python train.py --n_layer=8 --head_dim=64 --rope_base=10000.0 --rope_fraction=1.0 --parallel_block=false --init_std_up=0.022 --init_std_down=0.0 --seq_len=512 --train_tokens=200900000
Each number is 500 + 50 x the weight over the matrix's rms, rounded and kept within 0 to 999. Layers, rows and columns count from 0. Numbers have three digits each.

# q: layer 5 attention query, 320x320, rms 0.0512, rows 43-63,107-127,171-191,235-255,299-319, columns 80-159
# k: layer 5 attention key, 64x320, rms 0.049, rows 43-63, columns 80-159
# v: layer 5 attention value, 64x320, rms 0.0554, rows 0-6, columns 80-159
# o: layer 5 attention output (transposed), 320x320, rms 0.109, rows 0-5,64-69,128-133,192-197,256-261, columns 80-159
q43:459521454443428439400449457540528401497536498581471506561547556426426504385480480436535446419522431538447432401481561494483612502502498501524462382472438449525438412408435704492516526493471444523400369445545456445577511555391533455469472422
q107:447546554409541523581534535479538520510444420488548489527600463506522485519523413501463522464473480498474528372574567590434427485429434550485565461484546596572540502392477519574487502437501620490461592320498586481497537514498437489502539522
q171:522522506505616454475548470416572470498530448470506502562440472548570433458496583515410430513531501508457479504482490518534608478565497418570462534545436540560520516567559474557472469535484478511493484499565472579459465527620528498468498491
q235:521551508527483484487554493557487488504497485475500462492518464510535552560479576511439450571464531515531489602514539419517468471508545598486534452567461508456443477442626556563567428563552537459422475465525518518540539559497485450555552569
q299:459420498517474427414503465474518599428490460503508523514439492482518510493504514480418404481446561498500510540462497608501668501497567474519530462608391513473373566489636411560517494507437477544507520563612524509474542495519476492570493504
k43:527535493443437588546502558495454415518473571486550574532502484585474436561483441530479464423512513467430517496540484524430410564405482565518619484447573501494435487455502482471454531536486570542353541545548523573628567517460419527481487461
q44:493442487470503456481433496504480488377495471525464477432515536457399567477542556449621359553533519351401484556528490431542517460462542439486555518495495486449434475493461494471488509564520486613487485467634408467488437481395471551434544500
q108:502461531676517492542607557516489558523497497460458479477528509477410444401396566493600517534466613451447473501607510430536449564570487510458436703393580487473495639535536449506469443380584528386595525506456488556368490437586569467430501607
q172:535497466526554525520504520484477521568531519531490503489511474430535550493471529437565479527527483499567543477481476522624532489496463464491535621514455524548546451396507462441565478453542483493494430531491564512557431536490500443471486495
q236:435458399500443426433486468583438544526559544592590444553402540465488527447432502498410580535449542503453534489543448460475387492484454527479526483412480537524548441464482445555582536504539509550391534515509478481558570466449573444473454476
q300:430401567549519418519529598432474474460476414535570408585480503499457508441528538551472629547492505488467435547434577498497478435516518434455509399475430475523520593518473487446508555458517525497555528423468408524452442514423521566555559422
k44:565517578543481445521476535498526543473406486417382540505479416503501454485560488543527453466603506500466472582426609434492452540470541497510452538488519428465477544537504499493527484467532589469470538489493461511517529407545482523451460506
q45:480501481545521472476522494557536478510523493445506569548599440471507487521493431474547600481489470561515552516436574386545421510490473377509448495469488454483475487570544425450505471551559479549551521459456606402457537412586542524479596483
q109:434486576513482526538530497489500547510473605457494585616561488505517518512602540533496644485464495473496508508582451424552398528456499491478455430449629552417332511457498455477449464610455504487417524551524468506576575503543470378510420436
q173:512555478543521447526441531473519511542523527489432502545552504512474465522544560415488547495492453531481497418462485451522533458516447504481445476508502506539448513472552582556555479577485512530516582452475427415500525511488483559507472519
q237:518524424512503487502420457473566505568480537532568470523562493485444495447512563440527575512455475456502489461486513564583524616562373477613475487523478466573443523501570485468479448538449539569522454460481447436512545483443492521415519500
q301:489525529483514402478560504452513453454398578426508522536497531514511535447471535464515522499508537454517517457458554469446524627516489534469464477627461410493372436451538472559501562556527559536477615575502499473479460571432604549493499499
k45:524550530521488590501474484518396515488554501436504568457456578523478489474413526573504444436431430451424527529517532355456374461422499618407497548399545470473522501465426557515445480478573463537598489477488598568481571507491531437478429558
q46:568486606520454552445533551450508508439435509471513551500441402472419446519497608422441493463559447518534443485554467424549541645510470500490468490518504492494441461580488479588392494451511539398406515419591444494581428573404493544528503541
q110:495511563447400568507465600414576475566596500596482490516463456496415506551590602511604412443473506475517407498576528595561640630439510518592448615504543532510410558509557629552472581520475440344639464433542432520424387456568439465449536394
q174:427382483483430482467461566497534568502476613462480526465582497500377514572554546481500551518471520479479467456472473567489516503458510499444566545565515511480491558509463427456478529515496541515498547549457557523540491506488531495574506478
q238:471471527492419360418490549516500510470513636446471499485562526387429570459581511529544527431562462426487557452537558561586557565492453572443453586543492535462522434511451518455548555406492457453546513527563551434402489475553504492475488561
q302:477455534504470550472587560500553465586587462539475469462508430491544582516542444593574407443580418501516444474510451487591492461517507455546447554411513487460379501414480509530497485494556520475524467502458531506583522478470478418458530479
k46:540416495530571557441514449605433426471503535514569479551463496529558500492456568449491481472573561475474516561512588539568477461477484453501555516570513468474429520436571497546460478496452426558440429471505484582504497458388578491500573484
q47:598563507539505476487518499571481429546404563509485581617443510541581475505542506480483564505587560475458465494574528463548457506428517504486436510506515605467570550577516484451447575490541491628632526500543582416533412427509464476514544536
q111:499375544552502497408470513547455376525531399521575421493549495550560471511522452428571557400474432500520567530561568411550460457559476376575479520540528509553569497500516401610386477458552604585578559466397572516464507421493534480488484452
q175:523447390591453420471458477527471457500530450491518480596525474474496578465508532472549510515555506488439540515473581488495507447467479472488481437580436501511415496516542380501484479482571482436523545529444478485508605434601426565452462482
q239:496402450617457433463482486537542500435444498599515519567438439565484476522496487456509559532442592478520429515443458507496494449524489497445480486535451598448454503482548533484533545450459601468400495496394489462490620448487454434534442491
q303:523422468484561463484511499512528508452504536443517463439523460503600442455416439512560534488483501438451548434443459510471526437438571554420421364437552453490526473418501577526508509459567598455454498543502465469545528539446500533401466489
k47:508520548448514515569515443417435599496519595420417453456515572483539569498504555584569411492464513477558585487521517426602464436479590556457547492403526510474613480597492467490415492554539438562602573489519537517480414480478618425552555528
q48:381443397427497548442495620546473536564439540490545560523471501532471486564609529460439391516525431590536510490522600527548555427599436515464513450427432551412547465570476515491432542498551589526559512555538510474492463552459473564512585538
q112:509573521515537515574563529550421483458539516595467549510480454429530485471435545501445456451623495512516454460517487475445523538476504530528499396557515519461497489526528412509530516450428536577503465602497611545564528394588452455512560478
q176:392523434499519457597510537473516489547425525507459461479528553521537436611522509469529529498505417537530454526537585443489435450492547504497487544569505548540520487554503593508476446495517499489467477562529487438406466496526476456480479586
q240:486501503562433442574527540475416545513441537460524474445519507443494474508576543472507465544622502521493409444493530498554536552440429477480542512522458423530571483474481449545594500482509556511462500542482472382464448565435454479463527645
q304:537504475524540531514464600557391453415516542514498614505558469493487530546404493495459493495488477454416519528426394465515439513576502477416457553543420491472449541423456496543522396452429517455469467516469467561560469493480489473487572500
k48:547592560529497462428435403549507458512544516492496527525565423532485450463518413412556567421433613582503499365458533539440512516464488483489451466445450482565510579495561481492488453404515512449507488477467455431506601581550578534507443449
q49:544469473389565496488347409457393450503581493529537561565491523496551370447587495472357468572553511555474444599542517571561467459455435454541515476513488524538375516482467476459547573400561455481413430527536543396520529542564487449458610535
q113:572482475634483450369413385460498485522487631581508416553497532581453508459522550315447710498538565562370500573502498479679487500586484444442581499571497560463505431582500435530538503520450516480334516533451521483439483453489543644623517529
q177:509480475498462473532391410527464513388508566564487446448512533477518517474432445390454574509527590568467461482519423546524534507474505490433448488436499488545488520529461491475528499499540523554481528559610496421461508546499501568486496523
q241:505495488548537446468468618472464447406422548503548588580526522513491560450429482496517558456439589512582493474462485565471471474537519524530498472449396467493504480396405513482570586357517551452418655503476495427503561534480562413589539444
q305:499519548538472563500468602444494469500540540508520483467510531534481468481520586501503519552541447456464441482432435463497522463535498438578458472471490490486506430487547389570511548490520507439485571489468551438567417496519489511483566510
k49:577411534523499597480480394510489485568459549442435431478420496446509518527513563546598512536514401543473600519494492414438531427498553530441532486397527518522632513528486558501457445572489519542741475490498429709521546504512511503537512484
q50:382589436511535555582496472524541598491650533481476523517501520534528530586452522563620377523506408462575472442518497413466483379519564652531500599394491587470564515557564459530485465533548511576639553508437589481482373555464522521536472649
q114:576494533499587614417595477614515419476472382473494522495521545488642527495385422592428490376469663488521526448462438496579499496661560477480508499559428554502528431467480561494573568477537581525386578430502611713448549509490453517432509525
q178:441480485568482428474463511525502529522483465460525597510534545504520466406489545522486519425454549504575517495511473577492519557511493583514459493510479492562493534575553544489519435488486502465541504447562510470513478433519506529523507567
q242:516502439502468504489498418478463533556539526535513506386460463537555473463430518426475464592482479508533595464621483608496497509454405531525459464534522455530402578545578523498513485501385505530575463453474521540504493545539439489511427496
q306:464561495521498402555478513490475448528571430499424401448476496548572485466536491542535462378495494538546483518515530527547390471539474509456436521534514452415504456412528476481504472446489483554537476616461559555528475528485553549475396532
k50:493484509539472487448511596476484493443496508538508473486553499533432513530527405495463546541543572530464564420472547448503489496493474454546541569410482510463519412396465424406493541482466617531431593454582441484507552420404514491556511510
q51:497412481582480509484465407505466576449473462406406547631547442610517516570467524550497470439469506431500405463548467403561498389538555463495417507537472493521479604466457557610417542591494481562539526543517512601413548522543402300456452407
q115:529455527544505509539571504537472380371573544461515433457432450526434505465491638530528441579376467521479502439462491491575398526515495524451428547495521571563584534507483425504497548517517630576604497365566475445384419548556496468477532424
q179:528493520509453429514500433526542450420477439495537513499544585479520501508500402426474619480442551446511529513537530528509468519450480471566462394447480520514507517564512476517441513468543424558487534552506519428464502500525510439510511454
q243:487465483497489488486498596571531480500501538429440449513527404492513441464525542459358579428506466590510542550474494431520431462498554452478479563423513522493388547428564480543549546510623502566521606537571515509465596485518491447564546537
q307:460513504498441477481517533513507476456548523454529500563485483489558434405490523479459517497464591527486509505495496461509472506476451378541509500452448536468487498537465501444509506461543468528512502478542458479515514517511506521461463461
k51:453565526543446478476533535464462462519485520532543450520500420555451511569562468543531474538586475471463502495456557494490442493558498461557497491459410449447520531531448535558445538512462532509543579527538486550432409497481474534498447489
q52:526530516474527498427573579465583510484516550498428502494555615576429510510478563586411524440505590582440460578463517507517569558398468408586496468518551427525469424426508500432561406499475571542499485463534462559488581434578480437527488547
q116:515531537583573525527531459520536415523567559508596466461565564491502567554515452480515532443449495546434453503515538473508359559491452462480508641523478542529427448583582526449391549461545574568598549534506562540535479384530431499465572445
q180:476504485485505432546533591516497518524482505531486423489447554481498472492462509493518534472529500477502488547489530515419480475440478522494451571510491471541447437452574470544488544497488559496497462515538488572517527448522564472425456535
q244:495591528511521446523590485499496469499510557545581530459546535443425488574468580462617512453473463453497499542486470571455540529533482528497441504495503564540631445467421476352475432502451566477570484428546437569549549507522488568488583526
q308:471531444510561587411504505445551500445543492479559549574444510558549475457459559461463466484502483553548512461459407636570556520599484393579518490455503590466411454526544532460390435555522599487594485396474502483454470514476396437472383430
k52:501511522546437505566581469561486505559513509586510529548518487522450456462512444562402550524438504465592517452547476380465432392595518529406522427474441570429519586628474522475534473536497468606549474541564605462535533425462438508537464504
q53:468501448589436613461548566488574490430453450525492455537389453503479536502458452490597519481416452539478554432517478431493568489602434500502475540396533520513582521423419531500374563497404480546554558471543523606554549458485501580546520471
q117:433495494518592474543498558407499491623547492563454446385475466557412530500448485456517574552482399548527525584511580487493393569406542424470489533448555526546490446553535481405356445478513554485585454554454474451466452391515526560615529483
q181:565522508504538577512456443483496513491414538493511519497490523474514561457445499488500480571410552468497445505530543489517492502469457586508563535559528505521521511401560585477521490512456478524607469465515418510531473497565488418493510404
q245:500426551564559604528501472543481550529537539551544405534470583451528465570504511535430446521500502477494426553572485478439518505482490514438475573531607507489551530447599438524504466533397564516618417480500513510485472514514389588503559415
q309:485516503546511497530553534457468519524500412537453548528514549502507497512553510484544520496488545460578542488489486483455414579505557547520514514526478550575499467539434568590428505480481546523671570626495489598466481472559499505495489484
k53:470507474505510420474484525489554479514461497515454568436525445430463513474531463532481584543460509472519592463540591494561470494531519446496454522494549424463459592547453551442493476507615489461326546533606433460421522444466555479489573564
q54:550572436488492551501579498413450507532563504479435553578569472562556506478582682485633412414637476448645425538465560542457480523495542523413528507558544550523555584576436499490508512524390475507563435642501534471514553600465473485542595504
q118:477455493404558614569458456491482507487474541562548562582462469516494419560488551448536524421489405511413520468531550583500532514504486560520470489406510495444395498493465523406505503544553441544538478580604571471448508554498566558566424558
q182:507389555498464516488547507534526500494494542440428487567476435468518482490558578453493446563494545458497490432495477594485635509455474557455521445467491518436516564475562566382462496544470523513482466554554469545555469522485442543533458497
q246:544429465538453521471540486467514488509558523499536484593438429523519512500558596430461513481415487445559560530477431517425472514467501513447466515360562459398504534593585516491497557492457498471666406566507530500473514490515472562578452401
q310:489501486437454571507504525497599483441467500540436550553473503497526543521462493487441402604532576370475496542491525566419525443555519474474502416673531460508475558485593591464560455571523352481516438504495471523577501543523537387516413490
k54:533504555496564438473503581456559495562584518485666607435600536483423524503434417633537541507437489512541566442521623617594528546560480555511524482530425568624489405527507533521551475539545542420346529386537367487554463433486454503527507559
q55:506566500494463489467516524419547478559462487468553528495509497398429499406507520505427505495461493690510480557568483481486523485415545499528422555414466519523469507507532445488543422538455441448466516552570465563512548497618558447447466484
q119:486460563482465447491489479462415422473529444481484493523533480575460507440520395584536506536438545440530434417526446422446409519370612485504563494419527507506560496419478569571472501444448497548539481450492601484477584541518568532451495360
q183:463560483488503500535455543523539472484565555459541495508510505435540561516439413536517529612484460439498529445535506591473532542527475509583472462510524507509526386539532416453497509506515444542509494521579502480589605564473518485473555520
q247:576495503584498584519462540409560491414575496481524437419497466434498489491441467529457554499503521517471531507610566565497489570447482495533547521522506534505493505558503462526507529453557493460562546372562454502539444525473436502451520529
q311:590482510488503464592526521551518531439547431510497549583507544605425541588494459465555562494587519494502427527558519439471424406463492543530474589489499498509545452430557492488416520568485512530498474496472445440473563443442515379545565539
k55:516525482480541551466525506464465518410483522445496556520415493515437496470582511470526481504421511512544498500417436517519611449494522415475499440505511520476468495441430635456433554452519594560568372559536544423400453513417518485525514507
q56:547498532500466447485512515442468625464572556421443521428559427426384580492530497591585438472589434419594476468481502630539493524514442435472541410646434526488460431465486536502471599403539465387499507546525439437468389525448542534516509611
q120:426462563484394463485489478453404471506521436575586544455482533531540532512500534499544597588484454663469440550447563645612478587507496565550497434476450427508451502500555536468445490488534420498557487503486482471444465505512525494546539444
q184:457580442534517516455566540408485494549548506571459555527605400402521521446393514594476581351522515554438551523496533550519534560512573466432466529450451499505456463492502527485532466494516472486476467530492494489519547512513561499488521476
q248:504522516543527575449431510531586611521453522437506599473492482377447601476424475502490575427441634508517491507508532500511556508542391537452479438491428485542506442526483458487502486460518432497416453460486493457439584570489601465537443543
q312:499513440457539467533517485590493536604556548556495537478485446455516529538451427562443496522547504527465496473520534448593571437509605514427525546541613534615507460444412479538518456429551475441372493517518486544490540471511488494491503585
k56:530428538502490552502537480460503438523511478436564431551524494570521533503609616510537407473507447460424510562420510569477458527548430531535438450538510416467437652593483479495459448554558483588647440499470571478425416524541486506536457459
q57:474503489532511559394531435503377448567510493527544602415565595490477516555554581541509583427524482536545490489524476517461516460474633535465501493445502546417459528532572429417504431502491547531593505551559514605538418468477468526537520433
q121:483400529537500602460466514370490454557564429544529459467510494523420532635532455470489492556494556550507534617549447482549404512584511544518553548725511459545480452461525476618447493364521552381437534469437528515419463461559474503528504388
q185:444526494521500526444438580494533534490513535492428479493536534473475590573528448556479463493522560447490537536488439482481476498500436493554555498487443477463485509549470431493468502437561529516567522505510492519472536486560484429515499600
q249:573500521566470687540482544489498414546460455432547518481496496566618471616516507508589489548419444469442459527504494517524469524452506381496561503496471522461469453495519531443548568565540566485488465549508408452515521578478495492529432473
q313:496616530439610580523430502521530551521505474546424545456529554517511503548531490586515543518521472476459540514500480564451536470504476504530643446479465493423491532483486561380562505526444455430463550426447455618472600406438540514511523501
k57:466528532426530437499558386445493553400494548392557492511566491470425497472479594496526600451462443509449461547446533458512463413496535513561503490545548508528490557492483550577469555458499415538469527476517482480524484527483525509485491431
q58:524505547509377441422491416402477514493494593504532515463495448605551453470521455500527482557476504514483573473513526604512530599471569421484487402475499473505555460579494484528440511503534395519621604499453418423471486446522518512549510485
q122:551447474464371428412482498440411443497469342482617454545373501521444492499641509506502417553393476591463494451441510611560523438509534533536572413518498491495564462545417442476523461482378455454578473410439548550394494571470512448472515504
q186:547394500469525523493557510492510482507460529473499515549523510440581472501518608560515408471490505528551496416433524480468510560527551427459512474514535445445509481546474500610502493513489492528540529508513532567442511492491468439489506577
q250:504486478475474620463505498496487431464479450495508489549459492521590408531527591519419470521535496493514493538488420559495530523502459498500533490462481568543482568475380434543505457429440507532628568550524515523490396493495484473527580507
q314:517462521442475598511455479532393469557450463511380475508398525619561514498464590502444442513526508531565496500461526549506636520537528541600488511534607515577521459521454572529530493471499560486484598458517477553488493485472589537548511560
k58:497399486518590353435471559551560476468487506566497521496553481452481506494525391556438499478520524443572481560500535502575559460468479443469455474569449448432459462430515588487508529536600443441296417550499423513509546474508589442506514494
q59:555555587619354558487507502411502520505516513383526430493530543499397550465445521489534507474496461469449476467416520451564433550536520502507478497487481515497373510550471532450409434426496520568375609515611529470447358463566398499515502536
q123:489531469471497513516482497501489450435607446450481558445466517556435521475409575479495519454539402564480529516476457478451501506501382562590549474421483628551491568488454466401480409569467493574382490512479521387544463464513517497469508536
q187:534433397476453489474506531474551441562533547560480473488609522513486521537494530469534530469520544455503486462533528466477523538431476531558536560508521500472477516515577448459442448548485568497505493478489416468486538492515516461559499491
q251:498488427514453512519487471582490448561584495483586511547443542480507520531487507442444457431479524598520535395533477445457411568445527493579481461446512539411491582467509523517573571535444396501497514550517545471524661469474557487519504415
q315:603463486493432583517537499454525503632460519563558495453519562502549462471442458529454622499505552487599493463492458511490516560512538528490509545463556417553559523496501578446500575546538509374499613464445514404477530537596537524522541560
k59:494605528514516440548446561431500499406491422488460547495507503507538504495571389475568470499494445527429521542525470532515592470521477504437486489525385522509537567452472452540594492488487456624571494487582523530391495497487531520491474506
q60:483578467554545557453541495408469547494439454610508441454523468494422532520556361465530606578578494470540472516470476541587440488435534425510568600500518475495603485496506413550498549459376412511466467483456410616502592495446676437546596481
q124:446454396457499449464471601450484464511453599433462487631523478474519489478475487455513429473613464474527439496543492439471565556419455405540521586467495408481510559495460383468511513531387486543543485433469399513427559494508491501589583560
q188:461454491497457470498521542510530441487503506486557568480529545438457504460495484532455553520519442487563501532505498444454497536502516487569503522486519551556501522497531401453437519525471509502505576364543509544513505547438458446521490535
q252:533471496494442434572524521457514521473461503516541582447521446428425511402515545472494446487516507356537485559584548616515531458458583478435492501537548507560381568505509488450561608504494492421539535468481467502542446508463512491487533508
q316:434457509571480514462529537519565476379524514473562485523468509491588493476528532495538471384463533519479446501446502565480534472457480481480418558475550421388599475523448440528500479420457462522550481486487453557505552469493528441547475500
k60:465480462437507515499540511517502549551511503525461473527459488630484467504462523490512397471535497526485443475546552456492480476493498551476525468512455490575558502539483602432516487503479464566579474590497545578412550492514490638528513489
q61:516474528514476529460476458520493513482509599428580479499539427587425498598435518435470593494513448407420439453467580533510505444471472493535445601392457488566548430544485524563480470516441589441511387480423640533481469507528485462576590522
q125:535602523402421495413558526475465514493436371568593437523541554497483577373475399570450490548417581575635513401451562464539532477557523498437494530561452485450574521382472540481520525445507603382669551411474469415589346465540562412608591475
q189:529430498547420477561545482492524462495475540581542429503543509505520541532488492449410532462537551514471500514551526445487512403561502419536501449510412509440490521540519515491543545556429456431447533469607473436548459514525452437492459458
q253:481444530496423454506462536556531425425451587431579487450559529492522485487498417528443467493479468477444596570509480517523549513528528543594370525582606613432390477608569526480535498509470484385502512531472495475547527479477460530441490463
q317:444446539496504505490480558458477469562505442518542527492595432449504455504482447481564497479447583502426485476536486386534598515571498425520462504520503589468542418440450481511505457492551610348424574434452482443414542534503516508475643512
k61:530499467513503463513510467510516517475527467534446436497448584514607450535509519503513481501527486465525505488537460503414438419465474619433539520436609395524452606525394410572497510457466473519599381469543526525471465502438482451541499528
q62:466535475455519495498496514476471386469471439449463444534452437468511492456496447541621581600498492509498497514517388438444503451548471468472447507478523481451630528403506471541480529503354439514431422466487412376561500480460515430502526470
q126:465518474475547519469457482571495545407405556443460516578531477443481520520435551478409503441579453463407452398605620516604545603585394517530492437490462511582536488387483504519529477431533416434392603503491538424400481595551515522462539513
q190:478517475461520531475486542461453562469497388436513574488478387490514425449489434484447615528485497526419541508491565494546488483506480489388500526558512549498421569528530478541495576572513522499513569505480474443507523501548386470428522496
q254:456510457524533446515485583514518540549538439484520440485572464549535484417442473498478534498461550493427518516499446477572535509431521554611455494516514503481460471406446399467584527475515502419464519425462449404552558414527438548421500444
q318:512602438507567505525440546547470526466603465490513500585537499530481574474513510503467512424489424484538546503467512568523480559527506501542526527582519586456423503434548568499454542481476500500439585484589560621465465460476517520505401427
k62:525590501606440581421470412464486489520462446568526445441465605544578478529454612518504427568448509537632448476491448555409444561405507489563530445544527533582508417563485571545497477440530502538624596528415531554463402568550463551562475580
q63:563466351506482516461518608488582554630512574452502519454513435479474532580556502541572469504520475469554469551499551533531443539515478393320429588418504503506536521533541487509521504527579462598333535599468474458507496529490469468468528502
q127:541526449484590523488474603492561476499563574515576552509506490512556520591440542557504503544572458396472425467572482628538499536491542322508500448418454631495494534506597451413399534503514598488346446489624470486608506408504531477546569508
q191:518485549469407474491493537557512573484483533448512541594524488472473553468440462460481479510479492423432487523579471483467555450487492447453541454531502616507507464438522513478501495519437513561467531465616515437527525484549529526586578540
q255:583454516510510537483553534459475449502464543536486508555497400455488443480515544481479537495471462427425496527595493510378604438530551427394512503486596549498535523489527518556461488505537418526499475501509447435548490415493548403488627595
q319:492570458607504635480488454503645558480557514558478524508505497480546481513483559433499467370507439463454513547564537533584442548476474561554503547538604472571563433522680415385454475535473580490505414378417484493473468456589473486453507482
k63:467551482550579585456556483399386489534530418528532387507452587483540550481449558513463455520453522508564405460491585461428469534512570478496548499373431579474500583462436445478480511512428522489565562491316438655468543492526472482515441354
v0:513408549552520480450564505448505454614472484566523495477491495538514575495545556467493422443577562493583501571588544537391414547503522481520503481423462595492470514542466503437523512528459505488495475548546561519503589510547532484426507477
o0:399535541529552540526560579519477406483509521576510467398489503535539549538470470516479505592460486521443556572401503548432481523530432458568463559479440433478549448501499505547442482472538548425402561501449506538519457533575507500444474502
o64:546581455518454461554554566520497565551422471483508476508494474466521448516432419416524490578509443449512496455520458481513492525506567597489477443572461417451513547525539507455531418559534413480363637593588456529458541535547490534506480531
o128:589458497559591440638512439494469557591546506506520530435475545544476432468497536529594551554437457546565439377490535545447469571555486548442406460579498517506474509479456457518477409534479473541378504487532492527514510534538504490484469600
o192:627517524546505528416508515572557417473449527502663444384446414561538525469533514534613600456568517426499521430568468472423607437521510479472514520549452462582495559516481436474505565530546483444470505436499561499423480503572538528404549523
o256:540548506510551489580497450556485480444549500432456483395484558476481487475498446537498597497527430486534543502478542451518477456453460609611531544491553541537490450532497523477509534537524522519448471415554486555485468556474623534485456465
v1:477455582540500458544463536464525492465482449533507480525491494531482466461447432466525473526544489518423523523579495482554537475433450542470524552513620491441374515359493453479460522547443515457443586526516491605524443513480435467483526379
o1:505472502494453512463502472541523481484451508528555522543498427548531554523463492532534548452474519405501503465496435409431517483468554584456507508455546491413559480598433508504488443539551437542491405617554487585479561467509431412491504470
o65:406477435522506517470573524603542478482505597603527501469493627523419440532505592486441568537547555480546461505503506533479514580504431529529473609528489408535519506491471523398457513541509444463298419416503552558509513583466485482478502451
o129:518545586525527475433523522509596517466467377557415559537507468513491433498448506529433462543551466571493454513536463469469541529553610509510465501532585535424388531525464528600575623484461473502556494526496497582525466536599481466526428470
o193:579475546507518479487551523454511498585471562566528494672552471463494564551569442425459498480470466566472513490524409493445552453450483420485506503501509452513486478533509503592523492504422501625459553444482591572497478391499531525568539499
o257:478563460513478551484511432534461515504550382490574561508584489529504518440472383517493529453513556556475531542371363479527472510593543421519431497497502488479533407507573506615565471435513444455446513461424508503488472484431483528554477546
v2:475465439531455531476491526534499550531359478466509529469471509513445491541491414549533495546369578463426556496446499457476527508590545578501557501543468540507544477397514593541500601478489540538497542552565484492506496444510560499470487523
o2:518437474505536479609494496471492502485638449519500425450510446567508538508549524580590567530439484540520519580442500570522463517451437487486494498526452463560520473443505504519557468516550485486548483517426470473597505457583523584500465430
o66:422501526508491468524502570516458436478461451399406525420442487564519452577528465587576495469523486546471449478584451624479584485375520500502503513455431505428453567609503418503526413425571382502586451453537471541508583540441544533440567544
o130:529499517473499519503528493500547566460475508488518467482406501507471495489483479442499415492476457508543491518494541474580524443487573504524475657500479571458548466536465532564436521487465541457510586494471549555478500505560494584490521509
o194:450425391440458483492526549489484466504553476472547535495514591352455633480519469539512533658490456541528477389432624400402474569558545553430494541573660467519501553513547463537561583512500496489415470546569491402472514555515513497530416498
o258:455499517548479543487519527417496447411448463498492492576495434511416521496468466469364408526417498517616425448482454495543506541520585430474408545463533394559449494492506510507486505434505493436446518468488539517499445473576497475524489562
v3:520535577426483469498527505505512509516481488530395489541495573449563614509471554533467492573473650592552548570427469425449455465573587503475535509561618475508621592549655509499449597537538550474436596446592530571513578539508541485495598590
o3:508514470521379534501531446517517435504525501480556514543466608506539546486453524517477418477516466392499439484547519579539557523467548513423563507532467510511474504444483399551526527571497468500487530628455492533486518530471492542546538501
o67:466493488520522479484396516478481539530549503602471410512487427431483486508531517542473492415430500604539522414517529416432436477513623519494539501566493513484500371475464534404432424413437488477492526458463500589494496499518509490569457452
o131:487419561522430533530561544559433485499492558487476494517527462459534590507467517425482558519488433495492520573569583467517489532498516463530536558541455508534557572485500446416492499522561540518405511434540592554490514506482519576520540576
o195:546421560490405546505550464571539487483513545466494490598543554498574516473544557494462554617546423403403516478441573469453383560521524554471513533534598479552471534501559559391546611567567611479419527417509503546453565436497452459377514495
o259:558510419487509619489528538466553518530488544510514466494478517476546454496474426394471508526532489618523512487472563464455483537484556498643451495518530427549518481544490517522579607529556465490537497555478462555482557576554568534476528496
v4:487450420507453502444503567482477527508533499464493484520554519510533419517521576482378505515590427427462509473549551535514546652536453565436552524494416512413499446520533478493549495569500504538606613530473581516473462514474469497546526422
o4:476492468574576490527429604491549530497473531585455494571485499484504445554484602566438394474481538532541528421414511501531529401494541496553486486529551479482495506527485455451444494469523492558438491485523465523566452518557373575491446590
o68:507441548520466583475532568431537491464473455574543519509470614591542518554470394382530494456465420438474553492509442491447544464513538496526489566499462484566529518498439568457488464566471594484544500488507553512522490467458442438484632519
o132:518521509568474484490441512505525498511542515402522474513526476543537511490450517508539459510421553518549484481512564486563434514511517462490460375564474635545473593502554531604541472570519466501513541601499484365488519517486509522517503447
o196:510494483480501517431526519465561555528541421451572486502400501450494549581547504459462432474501527432505493470489558487550448566534489465490481493494482557452424531533440453515541578402517504475572424549620463440483614548476516605561456453
o260:550510466519593462526409482414508526489527529466519504455515532432529663535580499502551586448545523660452589600442542488555458581573521435515539517602495554471497499477498487441587506514492477460455537551486520526535442587377493542558500402
v5:448531514541487485515528427550580511565497542436477533528442464595494508548604408518474674479541571550486488580571528538500456509548511521426522509603511472469469453450436560554453462515453553426514475521491501552478596462619636504513470478
o5:492537407446450521540485595535517498545469433461430581427462552485484453469463508518515447459516444559549571456486535548523455532476474444554564452450574578453546420485491525577443475496496551445612505389453533529483557438560496442454473441
o69:586441593365547405433565452555465448481560500385509466594520420472574529441462425491415459548518415532522513503492480523547512509487459510532514549561516480539568560512575478453598527465547450575567479372462385619505495588401485453502619523
o133:531521492525532529474438428496444447496503472541502482406506495475481525523537435517525668512473541467443451626425555416514469540495438607507462531488583415435486511478565499495460566466662506367477541501476488539460465437451517522437413435
o197:405542489503593469472520467423500614447451455514521538469573549611424546547507398459552426562391498517462453532633513516450471398518442522489475494565554564470454450502509480458469573465501593364587512469486579494480550450506554470404559397
o261:506461440522469423370494457588473464462488435511489468497490558474587545450523563482497561486458481544565578520518558517523495497411434578423487451471574549521481472490496460605521498495445473355519493454491427605572515492445414502490520557
v6:549534529532483569487436500478530574549526473560418494542487574539490454493385532493475589426439524549526473511521466481515557475521502502532480533490465508488378526486526495502435497502435501508494501516507541648550566506466443504475513444